Weights of a small transformer language model: 5 heads of 32.
Each number is 50 + 15 x the weight over its row's rms, rounded and kept within 0 to 99. Layers, rows and columns count from 0. The size before them is the row's rms in percent of the matrix's.

# layer 6 MLP down, 160x768, rms 0.0822, rows 55-109, columns 384-511
095:38 41 39 49 13 59 42 74 68 99 38 31 37 56 58 55 43 35 29 51 77 66 47 39 51 56 33 77 44 80 26 48 43 62 28 48 51 28 66 46 60 44 35 63 09 34 50 58 67 63 17 41 51 48 59 66 30 66 60 92 50 53 51 39 57 33 80 46 87 55 53 53 61 46 53 58 69 35 60 17 53 60 69 49 45 66 74 57 31 37 67 63 56 22 43 75 42 50 33 47 43 59 37 59 48 65 69 41 47 70 72 39 66 31 37 32 17 47 72 46 46 54 58 28 61 31 87 68
100:47 34 31 55 32 39 49 69 36 74 56 46 45 62 77 77 29 69 60 41 39 52 60 69 29 70 46 59 66 43 35 31 35 55 39 41 33 56 50 75 49 40 69 59 47 42 85 41 81 69 43 41 66 36 57 62 41 68 28 71 25 57 34 37 69 56 49 42 46 41 72 38 44 54 72 46 43 44 20 40 45 63 46 51 50 45 49 56 47 65 56 32 66 47 46 59 37 60 48 73 70 41 57 53 45 49 32 68 68 45 54 61 68 34 45 61 67 42 45 45 53 20 71 71 57 46 65 34
106:53 66 28 43 25 25 64 74 43 34 59 30 18 50 42 28 51 56 72 59 40 50 44 59 52 59 09 34 54 48 74 52 52 62 62 45 63 56 55 46 77 30 18 41 52 43 25 46 49 45 35 65 45 66 59 52 36 64 63 61 16 60 55 50 55 44 47 64 65 56 60 55 80 48 40 50 65 49 38 62 62 67 49 43 30 23 78 33 40 04 65 66 34 12 47 34 40 60 59 57 44 22 65 38 29 38 48 49 66 40 53 43 42 50 86 40 36 46 48 35 21 31 51 61 58 63 41 56
100:69 59 29 50 76 73 38 64 49 46 39 36 42 74 48 36 70 43 38 52 55 50 38 41 89 49 29 64 25 75 71 45 65 34 39 66 73 35 35 74 43 34 42 42 52 43 53 53 41 44 63 31 49 49 32 58 66 41 29 55 51 63 63 59 53 53 56 68 15 45 53 41 52 27 51 26 08 65 54 44 29 48 50 51 49 48 46 48 62 29 71 48 50 37 48 31 89 48 15 65 37 34 57 64 38 30 59 39 44 32 45 37 55 33 51 56 65 63 29 76 46 44 32 50 23 48 47 49
101:60 52 57 85 66 57 48 33 61 44 55 53 33 47 28 54 70 31 60 39 55 40 45 52 55 44 50 64 51 63 31 74 26 41 22 65 55 36 57 50 62 19 72 46 20 29 47 51 33 31 45 52 45 41 39 37 51 41 44 53 32 62 38 51 54 28 59 41 62 58 44 64 54 54 88 43 31 18 59 29 47 42 56 58 58 29 59 51 90 45 65 55 31 30 48 49 54 17 81 47 65 66 54 65 41 52 36 30 56 61 52 44 32 57 53 51 49 60 38 54 29 55 33 61 42 61 52 65
171:46 48 59 70 57 45 49 42 35 56 66 69 50 54 57 65 58 43 41 38 46 61 64 77 48 51 63 57 38 48 51 31 35 49 83 46 57 59 30 39 76 33 16 43 88 50 31 76 43 57 60 61 53 45 63 61 09 22 37 45 65 55 22 38 30 70 58 35 44 58 91 63 69 23 34 52 65 33 34 36 50 55 58 69 50 17 59 52 53 45 20 48 60 71 62 43 47 70 49 57 53 58 37 02 50 50 70 63 55 64 55 52 63 57 37 58 54 56 83 52 55 65 70 40 27 13 55 45
113:41 52 33 31 17 60 78 52 60 58 73 47 35 30 40 39 16 77 43 80 64 48 53 12 65 56 49 34 60 48 51 35 68 40 00 65 40 37 55 30 47 27 38 53 38 62 10 61 43 64 57 48 50 48 58 34 67 54 16 59 61 88 83 64 71 50 65 59 19 38 15 34 61 27 49 32 41 46 57 63 58 53 34 38 48 60 59 49 28 64 66 58 68 51 44 33 55 18 51 49 26 30 41 53 70 49 44 69 38 45 57 15 55 29 36 62 55 45 20 53 56 49 41 40 67 62 46 42
099:37 23 17 48 69 32 56 56 48 47 49 57 48 60 55 37 61 43 49 48 67 51 51 53 42 79 45 50 56 46 34 27 40 51 46 72 86 54 38 59 55 51 73 28 49 30 40 26 49 74 36 57 17 54 51 60 51 65 43 41 56 67 52 29 25 51 52 48 47 69 46 55 14 64 83 41 58 39 37 55 48 58 52 58 65 37 42 50 59 77 53 30 37 70 54 75 55 52 59 24 51 73 68 50 62 49 52 67 57 49 18 62 58 71 30 54 78 42 62 44 60 44 47 66 56 48 67 42
100:69 35 29 43 41 52 32 39 54 75 48 20 44 57 60 60 49 55 63 26 72 41 43 43 29 23 77 57 34 59 26 25 53 31 41 20 62 31 48 55 61 46 63 31 40 51 37 58 35 61 56 71 56 53 58 35 48 11 64 64 43 56 17 52 56 44 48 46 54 42 62 44 69 50 40 69 45 52 30 34 59 41 46 54 59 34 59 29 58 51 54 34 51 70 32 41 31 53 57 49 35 68 43 27 28 54 48 64 46 21 44 61 53 47 68 51 49 55 48 33 43 52 52 71 26 37 63 41
095:54 68 51 56 76 79 48 46 33 85 51 64 48 48 58 33 46 56 61 43 48 55 42 44 36 75 38 55 41 72 45 66 64 45 56 43 47 58 36 33 62 61 72 40 54 45 52 46 26 32 28 29 34 48 55 42 31 65 60 50 48 52 33 45 45 26 53 54 57 46 51 64 62 77 59 42 52 45 60 55 56 40 52 44 40 29 68 74 64 54 27 50 61 24 47 33 46 61 45 38 30 45 69 62 68 39 66 44 08 41 72 73 30 45 45 97 47 43 39 71 19 51 26 41 27 46 31 41
099:43 58 40 65 19 21 72 55 25 09 59 58 58 53 37 50 62 51 43 36 72 27 60 47 54 57 39 16 36 53 53 70 59 34 15 33 49 57 33 59 07 40 22 52 44 33 33 52 51 76 58 30 32 88 67 53 48 73 18 38 65 73 55 37 47 36 52 60 46 55 41 62 45 23 55 47 43 40 49 39 35 50 81 66 54 52 42 50 39 35 36 68 44 28 51 60 42 30 42 53 74 41 50 62 46 28 51 40 65 32 46 37 34 38 36 52 61 27 54 34 54 40 43 72 54 33 59 49
107:64 53 29 56 44 39 66 40 70 42 61 49 63 30 41 45 49 30 53 68 26 46 36 52 59 74 59 41 56 45 24 14 16 28 55 34 41 62 36 41 25 49 50 58 42 68 39 32 20 62 53 49 79 41 42 30 42 62 58 37 31 55 88 46 34 59 69 58 61 69 43 48 33 41 41 61 66 36 46 36 34 49 57 43 49 43 47 51 58 90 55 77 51 43 40 97 43 54 34 50 59 39 33 51 59 65 61 66 47 18 46 36 54 16 54 55 53 44 45 50 69 62 63 44 26 33 70 72
102:52 32 71 46 80 69 62 28 79 54 45 42 65 78 72 42 45 56 74 57 47 43 52 64 54 52 38 57 76 54 58 46 48 53 36 64 10 43 60 57 93 41 86 45 41 58 63 40 36 45 58 55 79 59 30 33 43 43 31 37 67 40 43 45 37 40 50 58 25 42 57 50 48 48 58 49 52 58 65 51 64 65 55 61 42 39 87 50 64 78 32 64 33 50 60 39 62 67 59 52 57 61 42 40 00 67 57 56 46 49 36 45 37 34 42 49 60 66 47 50 67 60 56 22 58 61 54 25
101:29 35 56 54 58 31 57 35 47 49 47 56 52 71 58 74 52 61 34 57 31 30 46 58 56 10 34 48 50 33 86 38 50 54 38 39 68 59 52 54 56 45 40 47 45 47 45 64 50 43 48 59 50 48 47 61 41 57 58 76 45 77 07 53 48 83 52 73 24 21 52 26 29 55 23 66 37 54 34 57 49 38 59 54 63 55 60 49 41 57 38 60 58 45 46 73 40 38 49 35 46 51 29 23 64 71 47 28 42 63 41 44 36 74 58 51 51 43 63 71 50 39 68 45 49 42 42 56
095:27 78 61 48 57 60 46 32 29 74 45 80 75 37 48 44 51 61 57 52 61 41 43 45 55 66 86 60 56 41 47 43 69 33 48 59 43 65 37 65 47 24 23 55 68 51 45 26 59 36 46 47 51 56 30 52 30 49 60 46 12 62 39 50 45 19 54 52 17 56 67 40 61 29 52 52 40 52 44 47 61 48 63 61 61 65 70 68 63 42 30 51 61 51 45 63 33 32 61 77 20 40 43 52 86 54 50 65 51 39 18 59 59 35 70 49 70 46 27 34 57 45 57 49 39 30 30 66
096:81 69 56 55 42 63 58 46 58 67 75 63 42 51 53 48 38 62 46 24 34 40 65 47 35 52 57 43 56 48 46 49 57 61 43 47 58 44 72 54 56 52 51 64 57 41 30 31 24 45 50 39 21 40 41 35 55 34 56 53 62 43 57 25 45 75 33 45 25 69 45 45 18 43 62 43 42 69 54 62 54 36 41 46 41 82 22 49 63 59 47 41 58 41 46 49 69 47 48 40 69 61 40 74 60 65 72 39 47 59 39 47 74 42 43 29 54 54 44 49 41 40 58 48 46 48 17 86
091:48 52 33 50 58 60 38 58 68 29 48 66 65 09 38 66 54 12 77 59 65 43 35 57 45 76 35 42 43 49 52 55 78 60 35 38 36 63 26 70 59 67 55 55 45 46 63 61 40 33 65 49 47 68 54 73 37 77 50 59 39 53 65 65 67 57 47 46 60 49 31 45 64 52 29 53 51 21 54 46 50 40 39 40 72 52 34 48 50 45 46 39 54 38 66 42 51 37 60 33 50 37 47 33 69 70 46 63 58 79 72 75 40 57 55 71 44 39 75 65 47 53 50 40 59 74 28 37
100:36 51 52 21 93 58 36 32 66 64 46 33 50 73 43 10 26 48 43 68 26 52 43 41 42 44 31 38 39 61 60 65 56 73 73 64 42 29 50 15 53 61 46 50 49 59 80 30 42 26 55 37 55 72 76 44 53 47 59 47 67 61 44 47 50 58 55 39 67 74 66 56 80 60 82 48 44 55 58 50 65 27 45 40 64 27 41 13 54 47 70 62 46 93 37 27 26 61 68 37 43 66 44 47 73 62 67 53 43 29 18 68 72 65 34 66 43 56 58 41 43 40 62 49 17 29 28 64
096:52 83 45 65 81 27 60 39 52 61 42 47 60 41 41 44 55 57 63 38 34 64 55 43 36 29 47 51 79 57 28 34 17 62 75 44 29 30 55 33 48 55 57 52 62 57 37 31 41 59 83 35 34 37 52 67 68 07 45 51 44 66 39 62 19 44 19 81 66 78 52 55 32 42 38 67 70 50 59 45 66 50 67 66 33 60 68 22 43 41 43 55 70 52 56 58 39 65 21 67 34 54 75 42 45 51 55 73 31 46 53 73 38 55 44 65 39 34 69 72 99 47 69 32 59 72 83 48
103:57 37 47 24 23 33 49 70 69 26 44 47 66 54 35 41 47 30 58 50 61 48 68 50 55 41 36 35 73 35 68 62 24 64 55 65 46 47 83 43 45 76 35 49 62 56 46 42 50 58 80 40 65 35 42 78 33 47 35 39 44 57 68 33 70 50 51 37 29 50 51 33 52 56 42 26 52 57 56 61 62 49 25 40 78 31 43 50 46 74 64 49 22 73 52 46 56 53 58 51 79 36 26 64 43 61 63 61 61 51 45 29 54 28 64 68 66 53 38 63 34 57 50 29 49 22 77 23
095:44 73 35 64 32 65 55 68 68 62 53 45 71 61 54 60 48 67 61 58 42 52 58 30 65 60 43 42 63 77 65 48 41 57 58 55 44 15 47 80 32 72 68 62 66 18 64 59 39 76 55 36 33 70 41 63 68 39 27 43 48 50 69 18 43 71 65 38 43 45 68 55 58 29 37 56 82 61 46 42 65 55 54 36 45 52 44 31 49 43 47 48 57 76 37 23 45 45 50 60 54 53 62 63 27 35 67 43 29 53 14 49 62 50 28 62 43 44 45 61 76 64 34 52 36 79 50 72
100:28 58 85 34 49 66 48 58 21 56 78 40 58 43 47 74 39 39 50 62 71 50 45 41 57 74 33 60 34 37 66 60 53 49 60 44 67 54 45 30 31 61 76 74 45 11 45 63 67 49 70 57 74 30 49 56 46 71 48 71 40 39 51 37 42 54 25 31 57 48 46 40 60 59 54 45 66 74 27 56 68 43 74 62 53 78 60 62 35 04 65 63 73 54 61 43 45 53 45 48 28 33 81 66 26 22 71 51 47 51 65 15 26 55 69 55 49 52 55 34 41 39 52 79 63 62 61 61
099:36 55 36 46 52 29 48 37 51 67 71 61 41 31 44 65 63 35 58 80 41 46 56 43 63 70 58 74 30 54 62 64 56 65 29 42 56 55 71 29 56 42 60 46 38 52 43 56 56 45 32 44 50 31 40 43 69 23 61 74 47 66 47 72 87 37 48 43 48 56 56 46 31 96 50 57 56 49 48 45 70 53 37 47 54 40 75 38 28 49 29 75 61 26 53 35 45 50 38 39 62 49 27 70 44 70 68 34 36 39 50 62 65 62 66 60 73 43 39 53 75 50 37 60 38 75 36 43
096:20 62 65 67 07 67 69 40 70 47 59 69 62 45 42 48 55 34 50 59 34 36 53 54 35 42 28 52 46 51 56 73 51 47 54 64 61 52 57 34 75 37 20 57 60 42 68 53 59 42 47 56 40 54 51 45 65 33 55 57 46 45 60 49 67 70 53 20 55 53 49 53 36 36 65 42 70 44 34 44 68 59 64 50 46 58 53 17 61 45 64 41 58 33 58 69 40 43 55 49 43 52 42 63 63 37 49 36 51 35 29 24 19 36 63 46 34 43 61 30 58 63 45 43 27 70 42 55
098:24 46 42 47 85 53 53 32 64 63 34 67 41 63 63 57 42 79 48 58 31 55 80 49 34 49 63 57 78 30 57 26 52 58 62 60 57 45 47 43 38 40 63 25 47 42 01 26 66 35 49 54 05 61 52 55 64 59 40 39 64 60 48 48 61 39 27 34 60 53 46 53 66 27 40 88 58 38 68 60 75 38 44 31 43 38 36 48 57 55 70 61 71 32 49 41 37 51 39 59 67 71 53 19 57 48 45 50 48 47 47 47 48 61 77 31 56 50 70 58 43 52 31 53 27 71 60 51
102:42 27 68 63 37 49 15 68 43 66 48 48 55 48 44 36 54 35 67 43 57 43 49 46 36 80 54 19 49 24 61 38 72 55 48 47 99 81 35 40 46 41 49 42 35 50 34 74 62 52 45 51 51 80 38 39 36 44 61 41 52 31 39 41 41 30 37 46 35 58 47 34 47 24 56 52 82 50 63 69 47 56 66 62 69 48 46 46 30 51 57 44 38 75 59 60 65 62 66 15 45 61 38 39 26 55 57 43 59 31 31 53 75 68 38 26 39 64 59 38 54 54 53 68 56 52 45 55
100:41 43 71 59 41 43 53 51 30 54 20 58 33 00 42 70 66 53 52 54 42 45 48 46 64 58 38 36 28 54 42 68 55 62 54 50 50 52 43 56 58 29 45 58 34 57 55 58 90 56 45 52 50 42 33 47 48 70 32 49 64 28 33 57 40 72 55 67 46 46 59 26 70 29 76 56 39 34 51 20 63 58 43 40 51 45 56 91 21 17 61 66 59 58 81 30 20 66 36 29 51 36 53 57 53 42 68 56 29 68 37 42 62 35 53 37 54 76 67 29 69 38 53 84 43 36 46 44
101:60 19 66 52 43 34 56 49 54 24 54 62 36 39 53 50 78 58 43 41 48 55 39 64 56 42 54 46 66 45 40 38 30 75 51 59 67 21 37 42 51 56 97 28 57 51 89 32 28 65 48 66 52 74 56 38 58 31 31 33 37 39 20 51 42 53 54 49 61 48 46 44 64 26 45 44 76 27 53 54 65 58 64 42 46 53 24 74 76 43 68 65 42 44 75 33 39 49 37 52 43 51 58 60 52 60 49 50 60 32 36 50 49 39 44 31 42 43 40 66 72 49 35 49 19 35 46 52
096:41 73 49 72 70 66 62 49 43 25 58 40 70 64 63 63 57 67 76 39 62 68 34 49 55 43 52 72 35 35 58 47 17 63 61 33 40 57 59 72 56 66 56 81 40 44 51 33 63 45 76 48 45 47 56 54 44 27 52 36 33 30 81 31 52 50 50 52 63 43 44 32 30 72 81 40 55 34 55 37 36 56 54 52 58 62 40 56 73 58 51 25 42 64 40 74 51 59 72 30 66 47 58 73 72 55 45 39 37 34 55 23 50 45 22 51 36 65 42 69 36 59 69 30 48 57 41 45
096:56 36 37 38 32 45 65 57 56 25 39 63 75 28 71 37 62 78 24 49 64 57 57 39 69 97 30 48 41 57 28 53 26 55 30 57 69 50 38 47 39 56 34 44 38 43 80 55 45 45 60 49 49 60 46 42 57 68 54 52 39 27 81 45 58 72 49 67 64 35 45 37 54 69 73 55 43 49 58 64 31 44 56 62 33 42 12 70 65 66 59 58 89 67 52 63 51 24 47 47 63 79 72 57 82 68 69 51 51 23 43 44 53 65 52 57 37 48 40 35 35 65 38 48 51 41 53 35
098:43 40 58 50 80 61 60 36 57 73 35 57 54 40 28 45 29 60 64 55 36 27 40 61 51 11 33 42 36 20 44 39 76 14 58 45 58 49 45 61 42 55 21 91 70 45 46 62 38 34 63 65 22 43 36 58 35 27 43 55 71 24 49 44 52 44 54 47 45 43 42 63 38 66 37 62 56 59 63 43 17 46 41 38 41 35 13 58 59 42 62 39 38 25 51 34 41 48 43 68 66 65 58 64 51 53 58 41 30 33 69 60 64 47 44 67 30 32 46 70 49 64 47 73 60 52 52 48
102:82 62 56 50 31 49 27 29 57 45 41 50 56 52 50 52 47 50 46 60 58 36 44 56 46 39 39 32 70 41 55 30 50 14 53 51 77 60 50 59 24 56 49 72 38 69 25 12 34 26 43 23 64 53 56 20 46 45 58 40 18 30 73 62 53 44 57 35 45 57 51 62 43 40 73 53 39 18 64 46 45 62 36 57 56 40 21 78 90 77 50 26 54 57 71 41 30 42 41 68 49 39 43 43 45 51 31 34 59 75 39 48 33 26 71 50 62 37 42 37 33 71 70 57 58 39 23 56
098:56 30 56 63 74 29 58 59 53 31 60 37 37 50 58 46 61 60 27 31 32 80 47 68 64 43 37 57 44 66 48 86 59 59 63 44 48 41 46 03 51 44 67 55 41 66 45 97 60 72 71 53 64 76 62 89 59 23 42 52 60 96 33 35 46 62 41 61 50 68 65 67 73 63 62 33 17 68 75 67 43 51 34 54 21 59 65 21 49 72 77 47 10 37 51 36 60 67 81 36 46 22 38 97 54 60 36 63 89 48 44 55 27 70 66 62 42 46 31 59 33 53 35 42 42 36 59 59
101:77 58 69 63 40 44 32 56 57 52 55 62 47 64 62 61 40 29 37 61 42 63 42 55 22 51 32 46 29 41 54 45 29 36 65 18 64 40 47 32 29 47 47 59 44 43 40 37 68 40 63 72 71 37 38 28 50 34 62 51 81 60 70 74 42 53 35 54 35 47 61 66 41 43 36 40 26 61 77 57 40 50 65 55 70 42 66 72 62 29 62 68 56 53 34 33 46 62 23 45 55 59 33 51 56 53 51 34 92 43 53 52 43 59 64 53 44 52 64 49 47 70 78 47 49 43 50 44
095:77 65 50 22 84 62 40 65 63 28 42 51 50 64 40 46 74 67 70 25 63 31 55 66 63 38 80 40 58 63 76 57 43 71 63 61 74 57 54 64 34 51 13 62 43 41 45 58 43 62 35 42 40 46 67 57 28 54 32 51 29 27 28 56 62 36 31 58 65 72 50 57 33 61 36 53 26 60 43 44 61 42 45 38 56 57 43 40 34 42 42 67 56 56 58 52 44 69 62 65 46 48 51 55 49 43 46 62 64 66 43 68 48 74 61 41 57 54 63 60 42 60 64 29 65 51 67 37
105:50 56 55 54 66 30 61 83 52 58 55 72 42 43 55 57 44 41 63 55 50 33 56 42 26 54 58 70 43 34 63 51 66 61 49 35 52 67 54 69 40 51 69 51 55 29 47 82 15 79 49 24 28 31 56 36 63 39 65 47 80 72 21 66 37 50 44 51 62 63 42 45 62 26 44 58 37 56 54 26 60 33 65 36 47 58 45 41 48 63 34 50 42 59 33 42 64 36 47 36 53 39 64 63 36 44 38 57 41 52 42 63 33 28 47 45 51 24 41 52 56 57 75 77 54 68 78 61
095:14 29 74 48 55 23 57 58 44 61 42 59 59 55 78 53 20 43 35 45 30 55 52 41 77 48 66 71 62 56 59 37 57 40 62 56 59 35 35 49 68 73 46 59 52 50 54 46 36 71 44 55 36 58 47 68 54 44 59 49 49 46 50 00 50 45 66 70 67 73 46 56 62 68 61 65 51 56 42 36 70 43 49 57 45 79 39 73 24 34 46 34 35 25 63 45 75 71 51 73 56 38 42 31 51 53 41 57 49 51 65 24 80 85 56 60 44 48 46 43 47 74 33 51 29 46 42 79
098:62 33 32 46 22 70 28 43 48 37 56 51 63 63 32 73 33 58 37 56 68 58 59 44 43 20 47 47 38 52 29 53 31 61 32 76 52 61 36 38 51 57 31 49 45 31 60 73 68 45 57 62 69 46 70 56 66 39 27 48 36 22 44 66 69 57 34 47 58 51 30 44 57 29 50 38 65 59 92 70 50 65 57 57 49 86 55 48 50 19 61 36 29 48 31 40 46 40 61 56 43 42 69 39 67 47 50 41 59 59 63 30 23 20 65 26 43 48 37 51 26 66 49 55 63 44 59 24
098:39 48 47 57 09 32 43 57 56 46 21 48 32 54 62 20 20 57 39 61 75 35 49 43 71 43 35 62 24 47 48 38 47 45 23 70 39 33 61 24 67 41 62 49 38 46 72 33 72 59 42 35 39 58 41 43 81 52 58 60 73 37 48 42 51 38 37 70 61 58 55 62 17 19 39 59 64 48 52 66 54 30 48 45 46 60 47 58 32 33 89 59 66 36 46 56 70 46 33 58 34 64 40 33 42 54 51 43 66 44 41 40 66 51 35 49 49 77 47 49 61 56 56 53 54 21 42 22
100:61 66 18 53 32 56 53 48 60 55 59 53 74 43 55 47 52 42 49 55 45 79 32 68 37 54 53 48 57 61 43 15 48 57 55 42 48 66 42 48 45 28 46 40 39 60 54 30 39 65 50 51 51 43 50 51 33 28 68 60 71 29 50 70 58 47 59 73 63 54 53 41 59 56 63 56 30 50 09 14 69 42 60 30 57 70 09 34 52 42 66 69 46 80 65 52 51 57 55 22 60 32 35 85 40 52 41 74 54 76 67 47 59 42 60 20 46 53 53 51 22 34 39 59 68 78 43 39
108:34 57 48 58 77 46 47 49 40 55 61 41 47 44 42 52 36 71 75 60 31 60 53 59 63 28 69 42 19 40 87 37 51 71 46 47 50 31 32 83 56 45 35 51 47 55 36 98 69 57 78 73 56 43 64 78 46 34 39 54 50 37 54 34 51 47 48 45 34 50 62 34 50 57 48 53 64 49 58 45 75 62 38 54 54 62 58 40 51 33 45 52 26 36 78 49 59 41 60 56 46 46 62 44 51 63 45 56 51 51 56 42 82 43 59 27 64 47 54 51 57 46 63 61 54 50 61 62
101:49 44 51 53 44 54 71 61 49 33 59 67 41 41 63 55 56 49 60 63 74 48 64 49 73 56 16 54 58 56 65 40 57 38 33 53 59 37 62 45 30 50 76 41 76 62 51 53 38 42 69 95 49 40 13 31 68 75 54 66 31 61 39 73 31 16 43 56 70 50 55 59 26 51 43 43 67 84 58 48 44 32 69 61 49 54 28 40 59 46 41 55 65 26 52 24 24 49 48 70 72 65 68 63 52 51 49 48 40 38 67 44 51 45 55 35 71 10 46 16 51 64 46 31 48 47 59 47
098:70 32 54 26 23 60 43 45 24 26 58 81 43 83 69 42 32 72 30 35 34 83 46 49 64 55 67 35 36 94 63 66 79 38 46 44 37 45 43 74 60 59 26 78 62 71 40 52 56 68 24 49 46 49 65 35 55 29 47 45 45 76 52 39 44 53 45 55 35 38 37 42 56 55 67 28 70 51 47 33 46 50 86 51 48 35 69 38 53 46 57 54 34 59 61 61 27 57 75 37 42 55 52 43 26 48 47 57 62 51 51 56 46 46 50 64 54 64 53 40 54 57 46 52 22 37 54 68
097:58 55 49 49 48 46 64 47 79 30 33 68 68 41 30 45 61 53 23 47 55 64 64 44 57 38 61 43 55 32 49 82 29 64 53 54 28 66 62 44 54 52 59 81 55 39 57 35 50 49 61 35 61 70 37 41 62 72 65 47 61 58 58 88 73 42 55 76 63 48 38 62 49 71 44 43 57 45 44 65 46 46 45 55 39 61 30 20 25 52 50 45 46 40 69 50 49 70 48 66 43 59 52 48 79 45 21 56 42 46 56 74 52 69 67 39 57 53 65 18 50 44 30 47 55 46 47 49
110:46 56 62 34 78 46 31 55 60 64 43 36 58 74 56 45 68 40 60 44 48 60 79 52 39 40 67 73 31 53 70 56 49 62 82 39 62 49 10 44 99 50 36 48 64 48 38 62 49 52 58 50 68 44 50 83 34 31 74 32 40 43 39 23 45 51 61 60 28 67 77 30 43 44 60 39 62 42 34 58 63 50 57 62 71 41 74 39 39 35 34 62 42 57 57 58 60 59 62 58 40 14 28 36 59 58 38 39 66 57 66 46 79 42 46 37 40 56 69 57 29 40 53 54 40 58 47 44
098:32 81 45 56 30 49 90 34 38 60 49 69 52 46 49 22 32 68 23 56 30 37 52 39 69 45 65 50 46 46 64 67 28 42 54 38 13 67 55 49 59 48 46 37 49 59 21 47 60 28 51 46 26 38 21 83 38 42 27 52 49 54 64 32 70 56 46 94 54 57 54 73 28 45 76 53 57 57 20 38 14 31 59 19 40 60 44 64 48 43 52 53 34 52 34 47 42 59 46 58 29 68 56 50 80 60 66 26 46 35 47 37 88 55 55 77 16 76 41 56 65 48 62 86 29 41 42 41
099:89 48 37 72 62 70 87 33 59 32 65 62 63 83 49 42 27 45 50 39 61 57 43 57 30 40 41 28 62 81 55 59 33 64 50 60 25 65 55 45 66 63 28 53 50 31 52 31 27 18 51 74 48 51 24 48 56 58 50 80 36 64 32 46 45 51 55 46 35 49 52 25 40 59 43 40 51 62 59 34 53 58 55 54 43 19 64 67 74 44 43 37 41 50 73 44 65 39 42 41 25 45 56 72 63 78 43 51 62 81 58 45 46 40 43 33 49 35 43 52 51 51 65 59 47 69 47 56
106:38 27 57 65 46 81 41 19 57 46 37 67 79 40 31 65 37 67 83 75 33 75 62 39 36 54 59 22 72 45 46 64 68 64 40 48 28 47 41 48 75 40 55 26 52 45 51 47 40 39 34 46 44 43 53 15 63 90 31 50 55 45 52 77 52 56 45 33 51 67 43 62 63 51 47 43 51 38 65 56 50 38 60 41 39 52 72 70 36 17 79 67 50 41 79 64 20 81 57 89 48 33 60 51 58 33 46 36 41 53 67 36 71 37 53 40 28 20 40 45 63 48 50 19 49 59 17 76
100:52 56 41 56 43 51 39 55 44 64 54 33 52 69 59 40 66 37 65 72 52 53 61 58 62 81 64 24 39 53 33 61 42 50 53 41 61 38 22 34 14 71 43 25 38 63 52 65 45 37 51 52 61 44 39 80 22 52 40 66 50 53 37 36 72 48 60 55 38 44 49 38 46 36 59 48 46 37 64 52 31 47 36 42 44 49 76 53 36 27 50 56 38 48 55 47 65 54 71 31 40 61 34 31 60 57 41 51 29 43 34 59 18 70 51 51 44 36 46 58 28 42 58 30 42 39 72 28
103:54 62 58 57 38 26 52 56 28 54 51 26 70 36 60 67 57 37 48 71 46 51 50 63 30 44 36 48 55 32 41 34 57 60 68 43 78 51 68 44 53 16 40 37 42 52 76 85 43 43 57 38 33 44 49 47 57 40 48 22 50 66 43 67 79 46 08 39 76 69 44 33 31 25 35 46 47 60 44 44 32 43 49 41 39 44 75 41 32 35 29 65 45 60 56 47 54 37 44 42 64 12 67 56 59 51 42 61 39 47 41 26 28 66 34 28 59 43 43 48 35 53 55 35 61 89 49 42
102:41 46 44 55 82 59 27 47 50 41 49 48 66 52 24 42 56 40 34 33 56 63 67 41 45 69 76 46 48 56 60 68 39 52 61 37 29 46 14 63 46 51 53 45 53 32 90 63 23 47 58 60 46 44 39 65 33 48 38 62 59 36 26 61 64 27 87 40 62 56 49 30 52 68 82 51 53 39 55 55 16 56 37 53 52 59 25 45 52 57 08 42 53 73 75 55 65 36 63 40 47 51 22 38 50 38 60 43 32 62 26 61 19 68 11 53 42 34 35 82 47 39 40 33 41 65 45 44
099:31 55 69 16 57 32 67 62 20 60 51 59 27 56 45 69 79 38 24 38 49 59 51 42 52 45 53 65 47 57 70 65 22 14 44 51 42 47 42 64 38 56 61 54 49 52 29 51 59 30 43 89 59 64 44 37 53 36 31 66 77 34 36 39 35 48 60 45 51 54 54 86 59 46 28 56 72 62 33 71 56 74 61 47 44 80 00 32 46 51 29 41 59 57 62 75 52 56 48 59 31 38 70 36 74 39 42 59 50 49 33 55 44 53 49 21 81 59 52 49 58 27 46 49 13 54 89 47
094:56 54 67 46 51 81 09 49 41 59 56 25 52 59 32 46 66 63 39 42 27 33 62 30 79 71 37 46 49 49 54 51 74 46 56 39 47 53 55 40 73 67 11 47 40 61 46 45 51 48 48 50 51 53 50 51 74 35 58 53 77 53 38 44 22 63 30 39 47 36 59 55 33 42 32 65 29 47 32 30 59 67 46 29 43 42 44 47 79 68 64 46 28 70 37 37 29 14 58 56 51 80 43 39 44 43 14 37 41 56 57 64 17 73 58 50 20 45 37 35 36 44 41 52 63 15 37 46
097:55 28 44 54 60 62 39 44 51 41 36 30 44 37 27 54 60 51 39 47 56 73 18 64 46 53 17 96 75 36 51 49 61 51 58 59 49 66 55 48 40 29 41 71 42 77 40 35 63 61 42 55 49 68 63 40 27 26 36 67 63 39 58 62 62 59 41 58 89 49 43 73 37 54 94 43 19 43 60 50 47 54 48 50 32 33 28 29 47 54 63 69 40 51 45 41 85 54 53 50 38 31 58 61 57 30 22 70 48 54 66 80 70 62 61 65 63 38 55 42 79 09 43 68 26 48 23 62
102:68 37 47 79 44 63 73 49 76 51 52 46 39 63 39 55 56 51 28 71 45 51 57 45 56 35 58 68 45 57 48 60 22 56 54 61 63 77 27 49 58 66 39 30 57 61 66 34 33 45 26 82 34 70 67 63 35 58 42 42 74 48 38 50 41 66 66 62 35 59 45 41 48 62 52 38 42 59 35 55 50 39 64 43 67 42 50 28 73 59 53 40 52 56 38 52 45 74 64 39 71 28 58 57 53 17 48 43 66 41 31 35 32 45 54 59 26 65 62 64 37 42 55 46 53 41 64 54